Weights of a small transformer language model.
Architecture: biases, tied embeddings.
Training: 1122M tokens, 8561 steps.
Each number is 50 + 10 x the weight over its row's rms, rounded and kept within 0 to 99. Layers, rows and columns count from 0. The size before them is the row's rms in percent of the matrix's.

# up: layer 5 MLP up, 3072x768, rms 0.0227, rows 1031-1055, columns 384-447
# down: layer 5 MLP down (transposed), 3072x768, rms 0.0188, rows 1031-1054, columns 384-447
up1031 102:57 40 44 38 46 60 47 44 73 60 39 65 46 39 53 55 53 51 50 35 30 65 61 48 42 49 45 67 50 57 48 70 50 43 61 44 45 57 55 42 39 71 54 56 53 42 49 57 35 48 47 52 50 51 65 42 67 52 62 50 28 46 62 46
down1031 102:45 55 50 39 38 52 56 67 46 55 49 53 56 31 57 41 46 66 61 30 29 35 57 44 56 62 48 53 48 53 37 50 60 48 50 58 45 46 40 29 56 69 43 57 49 42 50 55 56 41 51 49 59 67 36 52 50 53 31 44 46 56 48 53
up1032 090:57 43 48 46 44 55 52 45 56 49 48 59 52 72 53 44 54 49 37 58 36 62 65 57 43 58 51 54 45 53 49 49 48 54 30 49 56 39 51 56 38 66 51 82 41 37 48 52 47 60 40 50 63 45 63 44 36 32 53 61 70 31 62 39
down1032 079:55 48 52 46 51 51 59 61 62 55 45 46 51 47 51 48 55 55 51 60 44 52 55 46 39 69 53 32 46 42 48 41 41 41 47 68 40 58 58 51 56 59 57 40 60 47 56 29 35 58 48 45 57 50 56 50 15 28 58 51 41 58 53 48
up1033 103:45 63 49 72 54 40 51 45 48 76 58 68 58 33 30 62 44 52 48 48 57 47 35 40 45 44 51 58 39 38 57 63 67 54 53 52 58 61 45 31 64 53 60 59 55 52 44 44 33 48 60 35 56 43 69 57 52 57 71 54 44 44 54 47
down1033 110:45 40 63 58 54 41 45 44 58 42 39 55 45 51 49 47 42 53 36 56 46 63 34 52 59 62 44 47 61 53 28 44 48 49 56 68 36 61 55 40 31 40 47 60 39 48 57 39 58 54 34 54 61 46 59 67 30 47 49 54 24 51 48 59
up1034 101:55 49 40 46 43 50 41 38 49 50 49 48 54 52 41 14 41 46 24 53 41 55 50 60 61 60 58 56 51 46 56 50 58 78 55 53 59 47 47 48 28 43 37 58 57 44 63 61 56 44 52 43 51 52 53 64 36 27 59 48 55 56 53 38
down1034 099:59 53 50 45 37 60 35 51 47 58 59 62 64 55 38 43 58 53 38 45 57 56 39 51 47 56 51 43 55 68 48 57 71 50 38 49 53 36 37 35 47 63 51 59 46 56 32 53 65 59 51 40 54 49 43 54 46 61 47 50 59 51 56 47
up1035 099:43 55 47 43 46 39 45 39 41 54 55 55 60 52 53 44 34 63 52 57 48 66 50 42 14 53 52 40 73 65 61 44 58 51 51 37 58 54 36 39 57 35 40 54 58 49 54 53 67 59 66 53 29 56 54 58 42 63 40 71 52 59 43 65
down1035 101:43 52 70 49 54 55 56 30 68 52 55 47 37 55 45 46 50 48 53 59 48 40 36 51 48 47 35 39 40 17 51 73 61 55 71 66 48 58 41 51 46 54 37 54 60 33 50 61 49 51 61 52 50 51 39 37 43 59 56 49 44 52 36 46
up1036 096:43 46 54 54 49 50 59 54 41 54 35 51 65 51 42 30 56 39 51 37 58 47 53 58 46 78 60 45 48 61 44 43 36 51 29 50 45 23 50 74 53 47 37 51 50 32 45 42 42 47 62 59 51 52 48 56 30 42 52 58 53 47 56 39
down1036 096:50 41 48 54 50 33 39 41 49 37 53 47 43 61 49 56 47 51 43 41 58 62 40 29 42 56 68 40 60 53 53 60 53 59 66 61 51 50 46 31 54 31 55 48 38 72 50 49 32 39 52 44 46 36 25 65 60 43 43 49 53 56 30 55
up1037 105:51 49 51 59 41 60 41 32 53 56 57 50 64 57 61 45 39 45 43 51 66 43 36 59 54 50 60 41 63 51 41 38 50 52 56 32 65 38 50 31 47 38 50 54 45 66 64 44 56 60 47 50 50 69 57 55 52 44 54 56 45 47 72 53
down1037 107:48 61 41 68 56 56 52 49 43 45 49 58 52 52 40 51 47 47 42 44 47 58 56 48 61 57 52 23 47 54 53 63 50 69 65 53 57 57 33 62 52 41 79 46 35 60 48 47 45 27 47 45 51 51 63 47 55 52 48 54 50 40 51 58
up1038 099:46 41 62 54 53 50 29 57 55 80 51 65 46 40 66 52 52 56 54 45 47 42 63 51 49 53 35 58 37 48 51 66 53 60 32 42 42 18 67 49 33 61 75 51 57 44 44 45 45 51 51 57 56 48 52 46 36 47 39 54 58 62 49 56
down1038 100:81 54 61 67 44 58 45 50 48 38 53 63 41 43 44 66 37 34 58 31 47 36 57 46 55 51 56 47 43 55 40 46 87 69 56 44 54 59 55 51 55 57 65 51 51 50 47 58 71 45 52 50 57 62 56 50 49 55 80 50 48 40 54 53
up1039 100:47 61 50 47 33 38 61 31 67 47 45 61 58 58 39 69 40 53 57 49 34 62 60 18 58 43 53 51 55 72 41 57 57 47 45 31 46 45 57 40 52 49 38 42 59 49 46 32 51 34 68 75 72 54 59 57 58 43 56 54 26 68 37 45
down1039 101:33 45 57 57 46 39 43 67 40 49 55 69 51 30 64 37 47 44 42 56 61 37 51 48 39 53 52 62 63 44 59 61 69 35 42 33 48 43 25 47 36 50 42 53 56 63 60 40 33 65 70 49 56 52 60 49 59 62 37 41 59 49 60 42
up1040 099:51 41 36 57 47 42 67 44 63 60 54 52 56 55 38 61 40 44 50 46 58 43 57 42 57 34 48 41 49 65 55 49 46 81 51 57 51 55 55 42 41 45 47 57 49 43 70 51 57 59 63 44 45 36 61 46 35 62 44 45 54 49 33 39
down1040 095:38 41 60 42 51 43 57 42 40 56 51 35 39 38 44 42 35 55 70 47 51 45 47 32 37 50 62 58 49 60 66 66 40 46 59 56 45 55 44 42 41 66 48 61 37 62 45 46 65 48 51 55 48 70 55 72 52 46 62 30 43 46 55 39
up1041 101:49 34 40 57 34 24 43 62 47 62 63 45 68 63 43 36 29 56 51 48 57 58 45 54 44 52 59 54 63 56 40 27 49 55 31 59 44 62 39 55 57 40 62 51 58 80 53 46 61 53 63 50 50 33 60 56 41 30 55 61 51 59 56 47
down1041 101:62 62 69 49 58 58 28 53 56 60 49 55 56 52 53 48 40 48 52 55 48 49 54 39 52 66 44 52 39 58 42 49 43 32 53 40 56 51 59 52 68 57 56 58 28 55 71 49 38 51 41 37 51 57 60 50 68 57 46 58 47 73 50 47
up1042 098:43 38 51 40 37 48 34 47 54 57 54 49 40 63 45 63 54 53 64 53 55 51 51 59 46 53 54 44 56 62 57 47 53 46 48 51 52 70 50 44 38 54 62 51 49 55 45 46 63 37 42 52 58 53 66 58 42 47 58 49 42 49 43 48
down1042 092:48 51 65 38 47 30 61 44 66 37 44 61 47 56 44 34 44 50 56 36 44 42 54 47 27 56 40 47 44 49 45 57 38 54 68 37 50 36 46 43 50 42 43 56 48 46 50 45 44 51 47 54 35 55 70 49 60 32 43 51 39 44 57 51
up1043 107:55 51 43 66 35 43 51 48 45 46 51 48 50 58 58 44 46 60 60 63 37 57 44 70 58 45 48 48 51 37 45 28 62 60 36 56 46 62 53 52 55 41 48 62 48 50 47 35 60 59 45 63 61 52 51 54 29 62 39 70 45 54 63 59
down1043 115:57 54 57 42 39 50 47 50 50 64 57 40 56 47 61 54 66 44 53 52 39 67 48 38 65 53 58 44 51 42 40 38 65 48 41 30 71 30 37 60 50 57 63 41 59 39 42 65 50 63 75 50 66 35 51 72 38 47 57 65 60 60 60 52
up1044 109:46 65 48 37 50 44 49 46 41 59 69 44 29 54 44 46 52 53 51 47 52 46 59 65 45 53 50 57 61 44 60 49 61 57 28 59 44 54 63 56 55 58 63 47 38 45 44 40 58 53 52 57 64 54 61 55 28 54 55 45 44 55 49 48
down1044 115:43 53 52 50 43 57 47 55 60 37 62 43 70 54 58 39 57 57 66 47 58 60 59 35 69 48 51 67 44 45 56 46 46 31 49 68 63 58 45 55 57 37 50 46 46 39 54 36 56 57 62 43 55 63 43 48 59 42 51 34 39 63 67 44
up1045 099:57 46 31 67 50 58 41 48 54 60 46 51 64 52 61 36 52 53 49 41 55 53 61 47 52 43 50 68 52 52 55 32 58 49 41 48 41 61 43 41 56 60 62 61 57 46 57 54 51 40 43 61 39 24 64 40 73 57 73 40 53 63 43 43
down1045 100:52 54 59 48 38 44 54 73 69 51 58 43 50 43 28 45 38 56 37 53 45 60 59 50 15 42 44 69 52 49 29 42 40 47 55 49 60 43 54 54 53 46 44 73 45 68 53 43 62 30 69 62 42 47 57 47 51 38 40 63 38 40 65 35
up1046 107:49 60 45 28 48 44 55 47 44 70 47 34 46 57 46 57 65 47 64 58 53 48 31 56 45 43 52 66 46 54 68 57 43 55 44 68 51 41 40 32 53 49 46 70 48 62 44 70 40 26 52 52 48 44 62 47 65 53 61 51 44 54 52 42
down1046 105:55 47 63 59 55 38 46 62 51 52 53 52 45 45 47 56 51 40 50 60 64 26 47 45 45 39 46 40 55 40 43 56 71 54 43 70 51 55 44 25 18 69 63 49 29 52 64 32 47 41 59 32 47 63 47 44 46 52 48 39 50 40 54 58
up1047 103:41 54 35 57 52 60 35 57 63 64 41 54 47 47 54 46 62 54 28 49 60 43 51 44 49 35 59 39 43 42 48 55 49 49 35 37 34 51 42 53 46 44 62 49 45 45 44 38 37 63 54 37 62 50 60 39 48 38 61 54 50 70 45 28
down1047 102:45 31 45 42 61 56 33 63 41 36 50 29 35 47 43 42 38 47 34 49 57 51 38 51 50 44 60 37 38 37 46 38 46 47 40 41 67 48 34 50 61 65 59 62 27 45 51 41 43 73 25 51 60 58 47 44 44 33 52 46 54 49 56 41
up1048 096:36 53 47 48 35 52 50 53 58 54 55 48 61 46 59 51 48 46 49 50 66 52 50 44 41 42 49 55 31 52 46 71 64 49 52 35 46 55 56 50 51 41 51 48 50 55 46 35 44 44 50 60 57 51 53 53 46 46 36 57 46 59 51 53
down1048 100:52 59 45 55 51 30 53 54 49 42 58 62 59 52 56 62 39 40 40 36 46 58 46 61 46 48 66 41 48 34 39 51 43 50 47 51 43 52 42 43 64 39 49 62 55 59 48 28 53 43 49 53 41 51 43 36 56 56 46 56 44 57 49 60
up1049 109:33 68 49 52 34 59 48 45 50 43 58 40 58 59 41 47 59 50 52 38 43 41 51 52 62 59 50 44 46 45 60 43 44 58 53 77 39 31 47 59 77 53 46 48 61 58 43 51 68 40 59 45 57 57 47 48 48 44 37 62 61 38 48 54
down1049 118:42 21 56 57 54 59 54 60 40 52 53 77 48 55 55 42 44 58 51 54 49 78 32 33 36 60 44 50 52 57 60 61 58 41 68 54 82 60 35 55 47 63 48 36 61 51 51 48 59 47 44 60 55 63 53 59 43 39 54 48 32 70 33 48
up1050 092:56 49 43 58 50 56 47 37 50 55 57 59 40 64 47 48 56 56 53 33 33 53 49 62 41 54 62 41 50 56 39 46 46 50 43 42 55 46 51 45 54 51 37 41 48 54 63 58 55 29 63 47 44 55 58 40 54 46 42 58 41 49 42 50
down1050 083:57 57 69 38 60 43 48 63 60 45 37 49 56 60 52 51 43 50 70 55 52 52 45 44 41 47 46 69 52 44 58 34 54 58 44 47 52 42 46 52 35 32 48 70 48 54 58 68 67 54 55 54 43 37 61 35 38 46 38 60 51 39 71 30
up1051 098:38 59 55 51 41 55 51 48 33 56 41 46 49 51 62 63 38 56 42 38 57 52 34 45 39 39 56 59 56 32 52 53 54 59 48 37 54 64 60 64 48 64 47 42 41 53 41 52 24 56 67 60 47 41 51 57 40 48 50 49 42 50 60 68
down1051 096:49 50 46 50 41 27 67 58 48 41 43 42 55 55 54 60 51 51 64 58 45 58 47 70 66 46 49 47 60 63 52 55 44 59 67 49 43 45 44 50 56 33 66 37 45 53 50 50 56 62 46 36 29 69 43 62 51 50 59 48 45 26 57 63
up1052 104:50 49 38 53 34 61 51 33 52 56 58 55 48 50 43 47 38 47 59 48 59 59 45 47 39 60 42 61 34 43 56 45 41 60 41 64 60 47 40 25 40 39 66 52 52 32 58 64 45 38 37 65 47 39 51 55 35 52 40 48 53 44 41 40
down1052 105:53 57 46 46 50 70 48 54 51 58 46 55 42 36 50 74 51 45 57 62 52 63 50 49 54 56 39 74 54 29 55 50 69 67 39 47 37 52 52 23 56 49 44 28 63 67 43 25 53 53 44 49 40 35 44 49 54 70 38 49 58 46 52 36
up1053 100:60 46 59 76 37 45 37 56 40 55 41 44 55 45 42 46 66 41 56 54 44 46 44 44 39 55 53 52 58 52 63 50 46 55 34 44 50 47 59 78 44 47 53 48 47 31 53 62 64 52 51 68 48 46 48 56 46 58 71 52 61 40 52 58
down1053 104:43 43 49 60 36 40 57 51 30 44 56 34 36 53 49 52 63 56 37 49 47 66 64 66 68 54 66 40 43 46 48 66 45 28 48 33 49 44 54 61 41 45 61 60 55 60 40 62 46 46 59 27 53 56 37 53 44 52 59 47 61 61 51 52
up1054 100:64 36 54 41 35 28 66 39 51 58 58 33 71 60 48 43 74 58 48 45 59 64 60 37 51 59 52 46 38 54 42 53 45 59 50 56 49 41 48 65 54 49 43 59 49 40 45 52 65 45 42 34 62 64 66 35 52 52 50 55 56 40 57 38
down1054 101:38 50 62 50 57 57 40 52 60 62 56 44 36 23 57 45 51 59 61 49 52 40 74 33 53 44 53 52 36 47 48 50 72 60 67 42 52 47 48 59 43 48 28 37 62 52 39 49 52 60 35 57 66 54 39 52 54 49 50 56 61 43 51 61
up1055 099:43 51 38 61 55 53 54 41 75 52 61 60 47 36 56 31 51 51 65 52 46 31 56 55 50 48 51 31 40 35 52 41 52 46 33 47 44 40 62 60 44 39 55 70 39 56 41 54 64 35 47 54 35 47 53 42 42 67 21 48 81 43 45 55